Each number is 128 + 32 x the weight over its row's rms, rounded and kept within 0 to 255. Layers, rows and columns count from 0. Numbers have three digits each. The size before them is the row's rms in percent of the matrix's.

# layer 2 attention key, 96x96, rms 0.087, rows 80-95, columns 0-95
101:111076129138121160114162120083132104147091079118132125125175135122131132174151127135045178083120101180149074094123091126114137149184136131156149106113101120135169118055185147036170138134134137122106176139121072144139071178134159073098122118109142172114076104138151184140063123139143132148
086:150166164121165136199118180131130188116168099126104142122120175166137072099100129123154105170161107137101134138158140104153090135088101108142091097114209128073083146173150099166123129074069076079156100166131136114113162107148154128152126130176083114155162107111080070083167175141094135148
094:135141130103136118138125163100199177100159096112095125097128173172056142163071164096105130119173081126128125199142077061141054130121106133141147135140110151123139182146128207157137114149114144116147130192095177129157122113136105163167070144138086161120144099164068113131122155147173142163
104:172084103101109098135152144079129152124168071077137193104122119078107139141153100134068125113144130072183167120147096125093092101156136156108042047142165126179130170118168120112098105115141130164125061145147137139147079133135112065083110161171094166133124183115112128106092122166125134117
086:119131127121149146152065153166119132132126171092082071127092135105108117080124085115195089221150185096100182121110177127159108167072129121106108161103168140083085100134111045173115106066092146102145091174091112134133161103152154117154131132152092090162159112153109141113167127117143129109
067:138160172111108171163145139133141229142123143172133132178122159132120134140105142129091156141173096128095120124076116147101066143150125145079124105083132107056117104157183101178134139109074144131144078142137116131183167143103166139133060180171072170144122136163069082139070155146130125146
110:122145105126191116129092181177119147146154143136089134119071145101149120138141092099151121199132192085079188086145144103169123108087093195138101134149148138096094115120118099179067096111083102088176097176147138086126162124114151165111066141146135091146167130099075100096156171128107110088
115:129090105066144098095178087158128080125105135076149107131153103133113058191113145141167088090106127142101180167118180145100136166130088206120134152075136132135173149093120123115153143090152162142144193115148113127122171099104076158112178058097139127102070123125162113122104180105109148165
123:111105155110135134100157122078174088127126164090149136114148104185173197196135105156077159086102108169172112199126146142101142161155144085113124154123121091177171177134125178070139119144138106109111187144149136134090068174090107086131178095061127135128119158107134160158128124092172152111
058:111107081099159111158138159110148121125125137132076143181128157188083145121120111042131129148150127110155120129150104061157043130140076082159079103133158170066149133162151131138145138138117113208163127126150144104161076146177083125101118129142072119093070080123168121129101146134145103189
241:164162119113172131146117169164117153129170161131076116156081152118127104085127088114197106224147169113080149109139150099175106082101108154128110149166162129113101114167118115223060146097087144147142074168142163138140146067145155149110091135155115100166161102144129104103161116111121099085
134:120073139144126143090157074105148126124135099166198167106171097149127138169083154132087158070109085151173118106131066153084154165119202076103104153135127107146145129076103152024164139139161127095149160116117113131119133160094123120148139140096196178118100158111122189147116100138159109147
107:135154103101160091201094098118167162084086169121134162113115145117091190046088117129119119125112131165133167182084139063119061101133110127133108169124165135101146127168130107143171166174093133098109112163088142114192129128203116110135141174135138141172099133135141132141155206100158126167
096:112127123107096166133181158148124156116076142130150142125117139109146159136135156127114138140080132144106119145120159094142207069170099160104189112149086108128122097093181095131123141170118155142126129171100092075152119101152119129055167066160088100083099119126150113185186114084200191187
106:156123147176127111192083081141121181134136139110156164099097133072145076076108116139110094117137090193154111090079171102103076167108129109123095127139135131106101177105113095103179126133145085123116102144166134132158137139162063077155094122103166150136188138113123126150085220125147062163
100:182145120088055151139116135133081150136082145078135119133104166148151089099107125147160109159089120166169162127117168113147123110166171113096114148170080141165175159114177101104202155134075131128111185150092080140158159144145061155117204167131133113118072136107155117132071076121136160102
# layer 2 attention query, 96x96, rms 0.0883, rows 81-95, columns 0-95
066:122125121088159164139189114120141117114126171125133169131139091031141174122117115084090123128134160209147087102076153190108146127180211136130118109153092153114117091101161111133153143131162103133136144129146131106156138074120102162081111131088167155101103068127126164169121065063086151150
075:064076132139107121113163133078030100114060180130127101145144091124120158113144122090079178123129137097134106099087105090091094160192139113143083155112170161090155083106151116111121149137183141149131143096134094106089103154089172105086115112113092140094144145082099176106102092106131089188
104:127091123128122137080066135127122080112118178154102116111126155175101180157127124074144156140088120170127110117148130059114095136140142083163127162144171149031185160096138166110083130176121150088164171126113096126134174185107168113173121130103116153137147049117167135118138193134167117165
097:155217095080131106163106135168153152123130121120160144127109127105145080143130147170151108143151128087124135135192124123214129070146112168116103135159135113153048162230107144183152157091133136112155095147123224116136127143135131148144102148171113092137125129155161075150170107129125143100
105:126141093114095090121162155106070150088119169124101116138115195116093154087122051163181142119140124098127094114115162062179109085124087135141098131122164169135107099162115147161114098090085183134137117159145168117161104160157116202110111152142115089162163091146097072067183155094141085105
075:204165186126119136161097088142164171155136132088110159083150118169139113084111115090144120111125102133098138136215133137129200057149080081141112095167154121123108123199144156178134156141113127134104121086134145155161111114161094175133124094133145117149105079221168127149116135121134100074
104:075142147158140115165100128143114094099075122145129140033129095159161137078069153110138141120142121150155096151141106118172138123133128099192148110118120126100043192143087116114160121192126100100121124020145108088084123154163100141161103109133176089097110151143110142171143113169116150090
090:146112101130087143147072150118138109152125116126114182122123089166133079115154145110108096130072189126130103102162115125107156136096144079077105140116204182115145113156202125155109129171168074087118150063130112154170099151128146160123108134157139150082119162147123096117188050202107134186
120:083115147120168179101201126115091097169114090133109110146099138045162082136155133122127154105163113141112104136109210147110124145145139155125139126097081117165168078085160151069143151170141073126113155079136043119090119101155137096068149164117184143114092132091158150166096129139126133084
080:143093088186090150108091104079158137147114122140102125131169049114168083152133163149136040118112111140122084083140102089094223115099167184154153122124128107123135111096102104125164081133137137143169154127114124181109179152052121080142125149134121122151116129066113164130142146169099079123
109:102137165122146076119094192180250160139141154085120152147129116164039124112152121077153113155096128104176146112115128100151100096150073117102119093142130124123154163155124168148083114093133134194122138098134164113111082098143147107134111120174094135083183086126105154160101117126152167173
100:082144110137079144158143156137076159158173154127090088200082107132147073154152106194123137100110076103118140138151166110185165153110110124082075130142132139110106041145089117106135124146137156078208093133144115118080094133058120136157142161118102130106124075120155156164117085131103084110
103:157146085183140146141144159131076119211088150167122134140148139097190089110163093093137152132200145088128160135090120115149127126117129178125158115138063177160128079092156118113133097187135147126167153097166130162173190116132129108124123115100142126144150130134137096121089195144080136029
103:056138169112150111093115106161186183087202097171137127163108136147100165151136079128157161125114104156137146169128084113161134129113130120122102158150169122096097103194110189092127154093117090087151124225135151147082108100109144206171097167112153132123130115090138159119156144117178151127
103:081145135093138141190137145125107113157149144172155105139107095090107051148191132094174105123152107108079149113133098130150128131061116153173162147121117140111126089120094107087121110138177091155109081136179140108123187116169182110162086121086145120121155150130088124167176180210129203153
# layer 2 attention value, 96x96, rms 0.0641, rows 64-95, columns 0-95
110:107124127089082139180128107132156053146141099075100090063141165141127152060146101182172167108115132144125147162110128139137117125138155092080131090096112122135053096152151153143095145117121026163144134080151126149151105192138108213124128113118155128104122145091140095089104179127086140137
122:131131140080097134127100101098155129085110089134121122101085159146108070168164135106137089161126102140126068145141085093131145139112184156153128161133132110159148145182183148132130217180133101095125128150108081131237096153112122093114108115144114149121156095140166079190083074100128175166
116:120132112120132116104102082146068081131129149101119141123126165040096203154159148109181150128095130118131070141147137186092112140107210159140105153210110134105126095165099139123165100102098113142160131141216088165123143170118111088110089087129098114146118175137149074119097108099106151150
124:098130118139079054141147143134125089190106138147134137154111106144132136084096086148130139122120125153142127122146152144130041103136118113176109083065182180173139205112136120137097171124100158099174121178134135102051150115175130164102170173152151149117103155057154188127152132153144162095
129:115077093160173086111173154111095125137169132135146180131078130148077173066070147137139130114098109152129147138174111145114123141107074123213077118117098198117114135158118135120073153104111094104128164105209185087091149138077142120149119096136176152171187158119173137117147138125153122120
099:181110129097079142119135162129153133042088080090116087140117168114148099143167159108118173152179109083095182155135118145142154162148160110131124095116187085123149188076067119135190107111121123147136143116145140141131126122165052044125104150136137118193123107157113079144111092080153125150
116:122123118091167178175158135073126218097118100112159116143122090138214136132147115064105130137178155166152168079190152093154148136118113109123077123088173108092117066078145080120175118157132109103102119157106091127125108126149146112194110153150095097134127141183131152108086094098097122160
123:166164163193151083150151182102125081101179128193086167198142143093132076142156160135122128144098108100109090162094090077138146141156094138063097160107220125105125174101076160123144144129136172113096090125116153115125090130142181090091148131147178133073097133138134122104101104115130143145
120:092096124157146167118115126100072143163126123171147148184097169151094105132157107103161205147103152102094059149149131105138108116104135119194142165091166166070121134130111108104149145134083057103207161166172144083134177109121128147104143090117115129117050120097139197142090108143135138149
106:108166147209166153094131161144183124087146149110120136127082104093150075101112120120136109113136047183119180133131107138124125153127060122123092084117130120131103124100149148139161166073110149103141112116116159161077119119140164153164120089153175210118114131097100164060129141201057133142
134:098076090139202147113131134123149092097117150159082132154177124159139170137041151157129111125120133081118090165180121092148081133080098095136149114156143177090145104118184113129070075156082085179112151101122150034117103096152098101137120117116127155143113143180148125085119149139169103160
122:136100108088106163094127103148127120138109141088110034166130108167104161084083123125119121132146117137126121150185106107107142177116145151096139085145140168111135113146106100143070083142116131153057098115070114194129145143070087184154119123099126061158141164110126145098133153101232110078
124:115133186125120110181177138158087152148155148087098133171105127135099126139149053063140090126160109176168119114129172145179118153111086142102103075105082125094145131159098137146135125119137170130085146085149100133148109087181177112157132078065077183136148155138186116101099106172089186159
115:069118195078093111128091072149085143102090130145096078111136152173102141151165079071097094152194131153104127088097141140130143103124166128177135151094092103087168162115085113113142096159106130117194143133070055135160139152171084129144091120111104111129132097066151145103100134127103178156
133:150183161164101114156170119113120108196148142166102146117116124137132085177159124127126169129131117175098171185091154116136100097109107140121113119114137164165142190097083106110167195140129176082140087176102111111120134145088156125154177169163115119081090083141081175134183088180124189074
110:169141101179142152106139153113144134156179134134121132078150118143102118155046090170151107098154130138168102164075134158126160168134126115180114148177105132143037076133168134142142130068148083173149135088136129097120106199092141120141048121100102147105136105106080110152049136167101130131
125:123136177138147113090146211153160099114113182183133093184141122123213151171148145136124131107177116144066115132135178122164179180096089062082119185133132079116132099089115118138167126112132173134104122127078064144161132137143135111192110111142147187132148127181107140160119112104136129155
115:170112143156112133136125143115096184120105127110105194144113138115159090079118140132097119112092075082143185115187173137129161116145067144109125049117122126089119084142133107112138120127093136145089088157125139150077133075182188100132163186102066097168113104156153219148146165109147155103
125:127102139036062110101142119121101085088084080085165170155105094106068156106132130130160171140075107117118118151172145171125104126077127155100125060136139156144137151122161138145120128165115093123144142163159155133160140127130080110057175117139104110107149129071102152150190172131211165115
126:157153188100094151056129135131172154063102144131117092166082124153193159129126136110157125128138090117140195120193132129154093172115013105119095085140095125076156139138125136121124131142112074160076158092149170117152127106129105124162128127086093122141142118116078129143185137072157097115
109:109078065067120175090143082119092172200073058133153135161150132144149155152105141185139168102153142119127130099104135096139087122127115181135142122098142210070125052129137106134137066107124109101173145111147191091130121124127103123124114086150100082177155129091133141142102136126160084123
117:149098158150147112079168153159062126164185153091087119166084090078069149144070117080145141125142117164114154111141181147148103134105099138102133056146079115143163106101115099139137173110094148118095109139125066128111100148162131115118109131054067182139082104111127172118133135183190159132
109:141106153069107151122166101133151113044109156156148069143125110152133118122114230119139191138111126123105107157149089126128142121111128149098200158124173144149139166129123114157101157129139152092097134150128123160209124144092090174113105138114103091108119121090047111113129090139233119141
115:143159130079157230118113162110173091179143108136156162111139127126152190155112179145114095125152125115114152154119146149158149145157128109089123156202149107169116101115150126129135148114151154096100113133082177141152158141117095134144127112175155088174056023198119102120114136068124108109
120:173084133064119137090123079143138056121109087068079119083160082151060133127127106121109175135142140065113125116106105101092176139120158175149185096162120172147123111168090133131121123117133119167110144058167110137178127151119142186060103107118089124149168163100101090133138180110094142119
121:072121105157128108106149122176151127205119148125136081165149144100088151078122167124171146112088143102087130158115124158105131138147128163110171157138121191179085135150104146126118094093132123114156177075173147117157125147118135193096124042088120125121116084076083140061152151161119058173
113:166127102137152095151142152079106115091147091097091147135126152172145106092144109190096085140086148098150090119074124083115126162132185185130181147083062212109141108161129070112115122112128176116180136157118171157089136079093159097084123132141112112187092130158099185125087115116141148102
110:108099148093176098146160142165085120141104141128153183105102161072145165131165107133118131097157160135092170087141174151170141119100093140166125078155071097162176154127166140139150143085115102087189106132149142100109118140160105152146152103093102245125107138107179112145181080159095120177
120:137123096162132125128147096162123081137091161102172135105092106159143090090224126164120057114130121167145113079134101126117119100146150159164078136085107126173101157186058164124136161115129171129182093136091103152104092138121137183114100209133156153136142164093166098118089094165094085138
121:164126130148185120129161103167158114160177166110119197081171152138090120084101073185114137096061160074163128152155134097087168121137109119144188106098084149132161143175180107128083126087131179118189097117074149126123165053123122155097101108124141143094148135105135114140150158165123174120
114:116109068165164100124106140176137112188123138131080099150172095090135166089086141124099133154130149080133189107103140118136154137137065084125144105039142131080133104066138136089158100139109180118132128093125148104101112136146145098138172184171075176183088148193116133096162142114103076134
112:137156167102117085092137142134077084142128112173151170103122144078058130133162092125121160103154122094120114109046136152117103117136112132197140129122101122118131066146143138122119077081145160112151129109126124074118104208224172159120155053153117172136153101104125165151129132121055157142
# layer 2 attention output (transposed), 96x96, rms 0.0651, rows 64-95, columns 0-95
105:113103132149087129107149084141106077150100107081147125083128162097121135053112124128111065057153107073172132180124123084125100123131138145117120108128168099168115172092126119164097154077193135158147161094111153124075151104119144153102171122069141189114170129103191061159079099117134130098
123:159160093139134120145113147108106167113136093132166115114077156177078148164117141145102105128072128164138129163153111153072113144083175126116081151112087113109175190144134112128130099078091122171113073107100061198125201166134143135116167113122083086130126080093109116141074154057168088131
120:101089143153142177143125099104128106151145155092130139099066080132104142138141163141102080136139151148111081127167216194133100121149192101113088183157125145110170089181132116187061097104175131158125171128140132163143133136122090165115069098099138167100137120174115114189111156104193141131
118:144096171103103142178137129146107135163114177121158184140140156091132157167128121148106132159141104123054136109085101078097164093071101168147141113125108150151094125089119121133139196119132135103203103098120191083169121114194176188108119183129112141093117124124186189115166097179103155125
109:075060162117148096160128129120113121155163132161113145119144071063141187144134129166113107053118115145124181101136139091094099158142102187147161129168111143161124118027132145093145122099173089102186117133135155155156139147132115125162073109086160129079165141110141114048155144152148172133
098:154136148110100114096111142166110179080123086144142069143147095127127128170103145164128096161108087084171111124110140122127160170107162067066139125123136109110121168184106076050155109165099134135108108048169136144176146085116075106080136121095110135112116111155090093165088064126126083073
115:072133121163111169066161119097132142119115085150059049172142118132196154120134142094104148174107124117145153073135157098097174134141131044128105082150151136077141122077117084080193120146134148140120111157096107111081188131118169083152131118129086127102094147135133124150185077117118103138
124:105169135105176068100139143147157138145114135168176154133102195180108134183123135118105168126119101131125114115134096115164171152102192116073135187123184113159074113101098198058144151147109154133118128112163128152173164126103137172129194093173172096120174148111098138130082133173091115164
119:085055168138120164116157113095109120134146133089126088132081131063092171171099134110090123214062119162085078132108125124144120120116137161146111165093169168117135107066099086152136173088134132115161107119134084117145218125155118159153085155103148091133166159141089170084173124103125139123
108:114191132137123070088160166164133136145103119138123173109102174106147128103160143122133152141175040137075166095179130108177111122099097128094168051178126114127101159095129148137193165144195117119123147104164141106169108141166145106114122156122148073117136161142129061087121143206125144165
133:116016142106164156125131116146147119139193181144121082151168124143140150152127139106153086156078117120137165123142103089171128162103093164121092165164188112169169156073114140181128077111089156087127161172185132160127114056099140113170096129087135133150147154110127143102180144077151134140
128:201065134098083139152085103115072084130103141119088090131129071133145139104151146095181105125176184062158121119112101121036105168170114117121110078145112129148097102132134128145138097152153186120120177182102156189154114110104080102174145168107134100130154103135160128149171108121172111130
120:161126172142158075101181138190163135145137112141109133148102102102153155133170078088158108119158085157137137053126152143104104081132101100136118124174104120063134119147154109130161167104147144204050118203164075156118125142138165155145162117109079192109181147128134134150123098163150179126
114:173105158136148209084158130136050141091131094112094142120105103147134077153125149107128123190150154138115101116097122136087115137065098132124075101087102126038174151154134070138126118105068146135124111159107045080106142139161124128116109145086108122083108134131108173181073104103134144090
137:153132125111145114186136115133119160081064125116162159149060165143115158178141069143082190162145126144031134169095186146126123110105135091097157128110174163150109096116111151091116205138109099120136095121133104098106134153151153176118140169176129091109067171105132181118134126186099120133
115:147137162165158130102152077131134086104158148071101142090169137143080167108110111155120098089145151153131117194159141139217163103179119149158112124172134140119136123127141156141162051151178130112122119102141073128084172104125152141156102121126152142166151159129153013099096180132136177155
125:100107114160156147068148139166126151068116147071113089169105137164206152152138155074176129162144105140120143142156165181163139174162085082114134156114152104101144131156141127117196078188085146134057127113125092089164097129101162096135182070126115070103107121129139106138146130139095180135
106:121141128144102116189121185140170208138127031140100111142198108107167166110130090094163149036142096125132115081140108082110139139127140081133168135142137140134096148126129140056155185145131164134131158149143143122130086160135134165146106183133143127156135184168114158119202113138132107173
120:131064125111055112246084125126118112142135101086177117160143128073094176171127113139179120114098105141159147097152121129058112126113167151076105120133148097173151155165126111147069190123123100149190123128106171114150140127155080140089127169109123166107170100114091153119131093121163104123
130:108084130075107113163109173168108168106111127095120079164137114096113137083126131109210158160163072132175175074162179131144105219125083091091128130157107121121114162143138132116151156168079105161129080121153135144145077105144087117179122121070102099185164137083141086098138128122142134099
111:113060152122120146125167111031116111168121131119133109164198101111096125109065100096122154137070177138185138140119152068087146126149152169140159107126156150150168104111143049149115092134148134141185169117101127107096170075127088111114111138084081170130125128163087141065180148120138132115
119:190090185142110068149105143168145136114167125076081120108125076109180222163118104113151126135160089150049166095129135165136103078101090091108077129147163157115120107127137100130140130168136122139077143208117126119134121175155134150153122182100121174140166142129072140160149112158167136153
108:140119114066098103137088156127094138116111159092143065130093128120103133134117133140141100232084189115131167162129107165092116161137199148069062118103076100195124115129127169151154142177106098136102139159111142137149161132082062096105146156133133077135107079074096112156096115127158122113
118:078213119146134138112090054096162158137104127102150178160101153139140161110133131179131152126166155108190102191124134115163109173161115101091133118119165126174176174147143158113106064162135103102051141080115127098099122091120129086160139096141139082155108079157129103127173128115114071082
116:187138116103116110131121149139126112150142119068143142076163124160078103094129102120147104120081208113169167124144110153081076145151160155170087107141130156120131133215151073188078096109126093121140148165134158192097157107080134157082129131109199149131134134145101119120056106118145099077
111:113112117128115117103169101102122100174105229115175160090090091064088108092096112116158129172138118110114138177152117118158087116160127226153108127082110148174144103123147145198121114131167078114139179127158131071159136113106072130114127117110181143195148133112130122129113121180167160110
106:112128113130150116149131112146131117113108102148103191101201109135124124140151138121133116058065163121143078120107095101071183134162189179135145107093138197138119116094109089100103114095188152134103103110176147177127139160145113121162131170130140097136110153138083203110188167181150102205
112:093093189155139130142134147126177160138161164114135116149147133048146126137107130113104130063128100147117202121085165150149080073088056106162133153137119143124186140147133088156096136110118065155112103145173148067129084164170133124071116139065066127047099124132115118125120118147100151126
118:162200149139138123104106153133093109186085188149174125088154137149129074113146130139036147080180138107094132140118138083115125097107129153219133091105001103087091127120141132147122127139157134132122140111114156134133121156161130157103150106106116088073073141119123104136119168131091134146
119:130099165119149097166145172150177103130134104091129174126201166079132054098174100103149119047117176096100125157104084128099052066134099192152188153144106142147140121127091191126112123081154120098116143100156153151104125130137164115171089163151141109096110137089111160135133153142128143175
117:101057105143159095056140149108153131127115150172124103103218115139157065114143156128128153140126095108080200118100148075146132170092087127140156151134175170108136114108159069095156110153133132073107162132137180073129098105099155163137134128176163133154140140165153176112179106177113102087
107:128182166182216143139154156117133110125138157072117210128172144101070088137087090111147145097124117210168142133170125125167118172128124127130126125103138152123099165158160102148115110098093103154155119127118105081109117154171180190061092115147127157083141148173134125108090121180124171095
# layer 2 MLP gate, 192x96, rms 0.081, rows 0-16, columns 0-95
096:141113118150092143121078087186113161098140141168106184087072089070131099158086163123096143147151121178127141137095127120115123143150138146164094147168110138150113131132141136128131156077053135156175088151069123161110154135066097142116058144148111146209175100090127127159150203127134103180
112:111168092116113087098111167107080156165120158121110112155121084116144132055129114115150123132114174165136161118191189194139102101148108118123121090146122149066122120188182146108132081116104132168143107106115108169154131109071120085139089054152125149153109137169218082159130080116163169131
105:111130131109117154100111168170089111063126112094097164083097096134119077149102169157176112146110150164118141139155139139153178075100137128116173089201100128086121134128197139167135127172140160116157151192102170105130076118199074093157118137146054109115110160172153094111151105136147186112
110:133149133121119151131111091053115156139108131141066148143109113114108168089066079148096153149149093110088133100113126113115126151108096150125088129073128130152145161213104138151130104075105118150156097096048134209102123106116094158194103163098148117099120100073119133167057194134159116139
112:102115138142085137143100135145108140181134150150172125087101175126191120146114169111115073106153114111149115093166136143106173116126185083152085176111135075150095084116058120135094134067116175147109099093142165180127131174144123154143071163124153165132148076097055100113153122157104045137
104:103089119092153185179108135113145158106186108119138131153105120130158153117120185135124125162124145107172136133112169120095125147147131089157176092097166130122146107118092195107054143150120154102136113091119141173120190134055195099157131145106210128165149170071089129166208161146112139123
099:178154058109085114140102089131130141179142107083141147173105103099139170149161138162166115129119116147152166112119148120093085083150162152103134127170155129213086160101088133159099147029098113147209106131107109153170097151125105159115081108111102171133195108141136120142108130115170073138
090:128134141194138127208126136135077086159111140117159177088121116122056097099149136129105068065105177087130107123164095114067096059127124182144092082106086162130106126134147137145055152104154154133141165171130153173114100144151111158124144181120124143174163127132078152146157135126114152072
098:109137125133135094125129151141106132156139108118137068140159174143109134089091122109162148099166133162173096052097134103128099102139138107026112151132178132090147105135097149113111129147077169146196160163094119182134186104140170090116144143134086091126176137153152094029140098111065111111
099:171148125152144155178153129096156180127112165157131085152170162164114163089103078111163147179132120114135033115134130066109098132123170146128075129142061166146097072114111111139106112143110124089141092159121101157167188162170103120168100144179117140176169109091084153104079170086113128139
106:153146151113135105154137225156162074191147117115125110163091142172133202132166070103153139131122124143101177082112088119099083121095110129100060110126124086105064127177104112121120156152091188113072115154128149141164105113121183187135141132142100151162191152120145156110143142110173113105
094:120106045149094078149063090160079122067119151016149118100093116146175164135125128163120129160171091105076151122093140162175123123127138119106118177112167104139143074150106173127117111146151112167106137108118097108158118145133092145107165088121193061144131095114154095115093136155135169124
110:138137172112136114065127145216130124079090164138087180118162092147095153128098088136150171184157192138134111128072116143184140142112163103122139112110149122112077096091142073163154139115124141114104117078145114153114145105092105077189127104090154147182123084141153130157153067142159199095
104:135125142112150164102036130117082101123067220134123121234128128151157149155106112092115149170080088110110126122146166137120120086135068149141113074154177128129138097154136115149155118171125111154072114075099105142130121097053100118147138095092132118080085122139160109145117074096128146116
097:146182115134115112124164174182057145139169124129134129083110133187127097122177147127123069121174141172084137108149140167102040138101096135146103064132088133149143119138153145119114099160107119149119176164103137087102093170204055105122172120150139091107136131190120088099076101106101108131
097:074146213106150129086114166122191156159149112186124159125124161116078102141109122127059151146138074105122128074122107118061099105107125041106118133083121158104193118162086120175115164096099097138072111115113104126128140147116164125134159130096069092119139121147084108109164102079135086105
089:147141158098120176164207190086155129195159090132136150178161124111129136150175078116246133128160138141116169110173145105142155158088104098106108122140107113102108111169124072138107079136091089114142103144181155152174107137099117152131118118196112114122110122101120165130174152107156086099
# layer 2 MLP up, 192x96, rms 0.0791, rows 0-16, columns 0-95
090:087087154194099158135114096093168131093157107131106117101094129116132096137071144139077131128098075156174145123100132193109089145175149125200117100146139118111147147118154159125133180107070136168167103136036092178090143149145127109127111161157083154124124110116140144125140191119140081215
102:139150101045161098186148092122075160073144098098146155129158097155121171152098160141129104125093195121085127230177150119081132120124155132173116132159131152144162134125166072135100084117129064108167162083114109120097120140131134152122164132150100129070071171116129178137103096126166114130
107:082115130100126156139125122146083144082119091110147209113113088137091108162120160150158083130113171152126129165118134128164213051115192135171187095128078146132114112128157158161101142155177163110158130138095184115123075127186050137137125172146078090140085141160109132148110099144152145126
115:117098112136086105140141108141241176167199158105186121192188120169156122127150113065125157135086122132127141122118087154144156131120125111116145197166140107111083064118148105117126124126130126114076126153161134121172116082108146118112143124152116177096150144167144191084175091139081136086
116:144132138127160117134139075056184148067155113072106142183166113169056132115123080150136187148082098130137123145052114124153090152100110134103168094151110144116183136157188130152145092147085051136132130130088100111096157105078124094135179140139124094155129132148165185146114141108155171135
105:113125102145073069156151139151133123201141123145145137139143155175079152112147064151185087086136135114106145103154057115117076124084086118106079177150191128191178168165147114130156096145127143117112157136151182137095117171162106134136084140133103089095142112123201092107125070093152109130
098:138136097127087146176136119146071130127174105049157178132111116075138197172130148184134148139109106131127131167078131159083145106136131158093091102126114100195091089121077097125064149110148121210164130128084115181154081168131096100148109089113137192122158154165112157134128114089130149154
101:137142112132160128111129154122160176108162109115124057134114190143187170145108152162145178161136073143128162127175094103174114144130117070114139167181189080127158088113140117088164153233100127129086062124149118130155132147112150099131166120172086082126122141151140094106093069142154109153
107:141154143175117145129171169136195100163126177186117123098099090165122142113139085199148053113140125034096198124145142144091110117127108092142127110137075124162103138196180123121138149152164095149074106138136158148152115192100121096158111149109133168097124090089100155153134135117180113133
095:179145124173134178124105125105152125123124128138115125136165112145097109113128054188152092144087092110115059134139097094074144119122173132148105139113049126135119060130111106112155118118171100105078132118175107124068186203113122128155142180154112181129100149143049159140118120075116100179
100:154124128077111131081122193116123068124101126115049129158114159150098069141128099142131134121149136123070128096120052118136143124137061166157100150142120095183078095153144089071187136118140159058084197171113119098121094156111147179151163135107146132111121148163127175152102098106132173127
100:133144179121151204110157135099107100148123087145130174116192145170116068101108128090125121120138152188175105145164083116110154149092120129163153073156085188091126122100126109131122090148127139051163123162134124098064153167171085067163127160162107144121123138175090145144209122109096129125
114:118102099145102131142158134061067161125124146123138081203108178155164113111124119069107134112139126105092070149182130127138109126151103189160106186117125095072173097174123162104116060170157138151157120152108126091128083167175140120107115121124083074035162150156111111108150153125100127150
094:150121142161099091176147052114126193132088138090133151115150155125163149148085105136104158090164090146123115162123077062087144113125130115152158170144105125125115126145155134123089136068133168132091124113093199158108177195210161148147121145188096182140147106133074190097110142117132099144
096:136118128093142114137135127080141170133140101044135116111115149079147074094105141117190133111097140129146125116069118080136138110158143153076164125161178159103098082138169147112113176168131091112146116124154111130092184100137205137152079146146135167174084095040122067129090107147191144136
097:170115076099124140212116135177125112123142158110129112082136152108136153108064094157130135076120131080191110170153142110122155120194182129127094122174126091155106106111173177135098131101117151116179157059133149174107081091111151157114097148106174212111091078087149167112153126110135127139
084:162126190095146191082187149078130097138114086107153112138187143099120118179097129145138105131168157134121121145171144100109135121118102131146125059131118118181123086081145078102156078156137107034111152070180124119079144077119094146113136112167164107118088108155104105173171166116086146105
# layer 2 MLP down (transposed), 192x96, rms 0.0747, rows 0-15, columns 0-95
093:100097129169133106126106121073151086152119085138179097133146140161089129090175125125142111104018163091161128123116102203118138084156126157112150135095186099097156140135163164095085114133097221112136103115101134098155118147172130154138140144096095098113127126177061177070107096125152114126
109:122178167110155124168069104120124189111121097113095119146158087158092154186154152137156080153148073094141110170169155083129132138147146125160122078101118116104134093106149102136148090163155086119087166071124099104165098069130153180156143094147092152147080138096080136191153108059097077106
094:130100098085147132114127132124174171094144022122132142097097107116155133172088160162086122067112086092136140124148111135130161042104160086077150127200131119121132135114103083134130116160084137076092132140118172119153096117171100080146157188120087082119130154109119134124092193182132149149
105:120167156126138084141103118085186160136100081189150130124092104102098151100173141083136109191163123117099107138111130074130095092118048136161109118075125137109138156196067147175178169118109112133065099132099132158123105092186131136157116169160109104169089153158096129153080114164099146167
100:164197118083179092136088130147163126123105134151108133149101160124151181138156119137153188151110080126090158086105124093148062119134117136126161116153196161085149156134121196189134124117103097173110130136144113134187160109099138117137178106130102035135122135138187096128169130119209160136
111:141066108132143161174144156141108142081210090093150100127079161060139145101159144137161110129136129147129170124159124123086140120098044104123169097143148114146134147152192171131091148169100104124147123134116142131155197145133194112094160124083189126144145152054087116108123122166110192152
093:132117107141219122148108123168101139099167097081109164137068141154155149108129159127089158051115124190079116149125131163148149129096101096106100119099140075103130033105186123078110132138108109170089098139089097191107105143131124047108135075136093137153087166143144110119158131124127142108
097:152168119133141130165127141145149122112153105136135124111167087123117125097122081124151091137082154144153125161145077140066095077127115147180078115107127175115152182145138149117030177145153169107140094150073151121069145118163138167106130225160057055179114144118118094139152132147120102112
102:175171120153125092103188151172095098095098143142107114103116147177129139113154100168189126056212174141110202066101107107110120093153081114081137152109104136125129182153142158111130182085108137136150116176159127178116159188173155092121118165120126136101124084132145115094112095114103146086
095:187130117086164165089158201116099116039189101097110085123060150141145142137180165152110132045122106106108135157084101137147133114138139124146152163101099081171147117175160154109123126151110149122085144110135145085129108050135093120102130164107101139056119132153151124124133073181140106124
116:138133101094105141101142164081093075133121179122121146141100150106116078162163103144093077108146098100117091165142129081165122136203107119185090152112139125161167152082165129116186125061134073110088185089126118088125086068062093108176156152096169114100128088114096103158114134132093125101
091:145123119147147094167133150174150169107121142146124122098074082089078076052173125102133072124164113072129167080114112153055125134096106173164131130127150121100148197168117112169121152118142126133132074128113187136084166143137136148176132143115098129175117104089127038159128181172113127109
104:124110042154102123183156103133135127106217098115106109159154152109197139111172141150156126104133111055105153183137129107133170115103120159075145177201130112162174133094095207095113120151142107110140125166137155083131169083113104125124084155180156129125131133090128078093133138166106103124
097:108124092086185153101125140128160134071188073138153120121145095111052114142098124066146099168127113179129139156162203169151165164063136129137087100142101126124173158101136116135140136157162114108188175149104081124142084122074147079119100155118166143198087160141097128138084153096127143138
095:111130154138098126202132168151112154122152113090143099078101100127115062142182134143177110185141121138134175072081140079093135134101139146124093073134152130132135154155176105112088167162201140121182160183153177144173187115128151154160124161113108122145115121122102115144127038128179128171
096:133151100119165142095117121150185126091157060172143086091126101135183091109171158117155100141162142074096134159128139112134141105165126168161106171126123146108192097180162190155109173115099173185180130099142167077151087100206165085094126118150109106137130123119160127137178091144093168112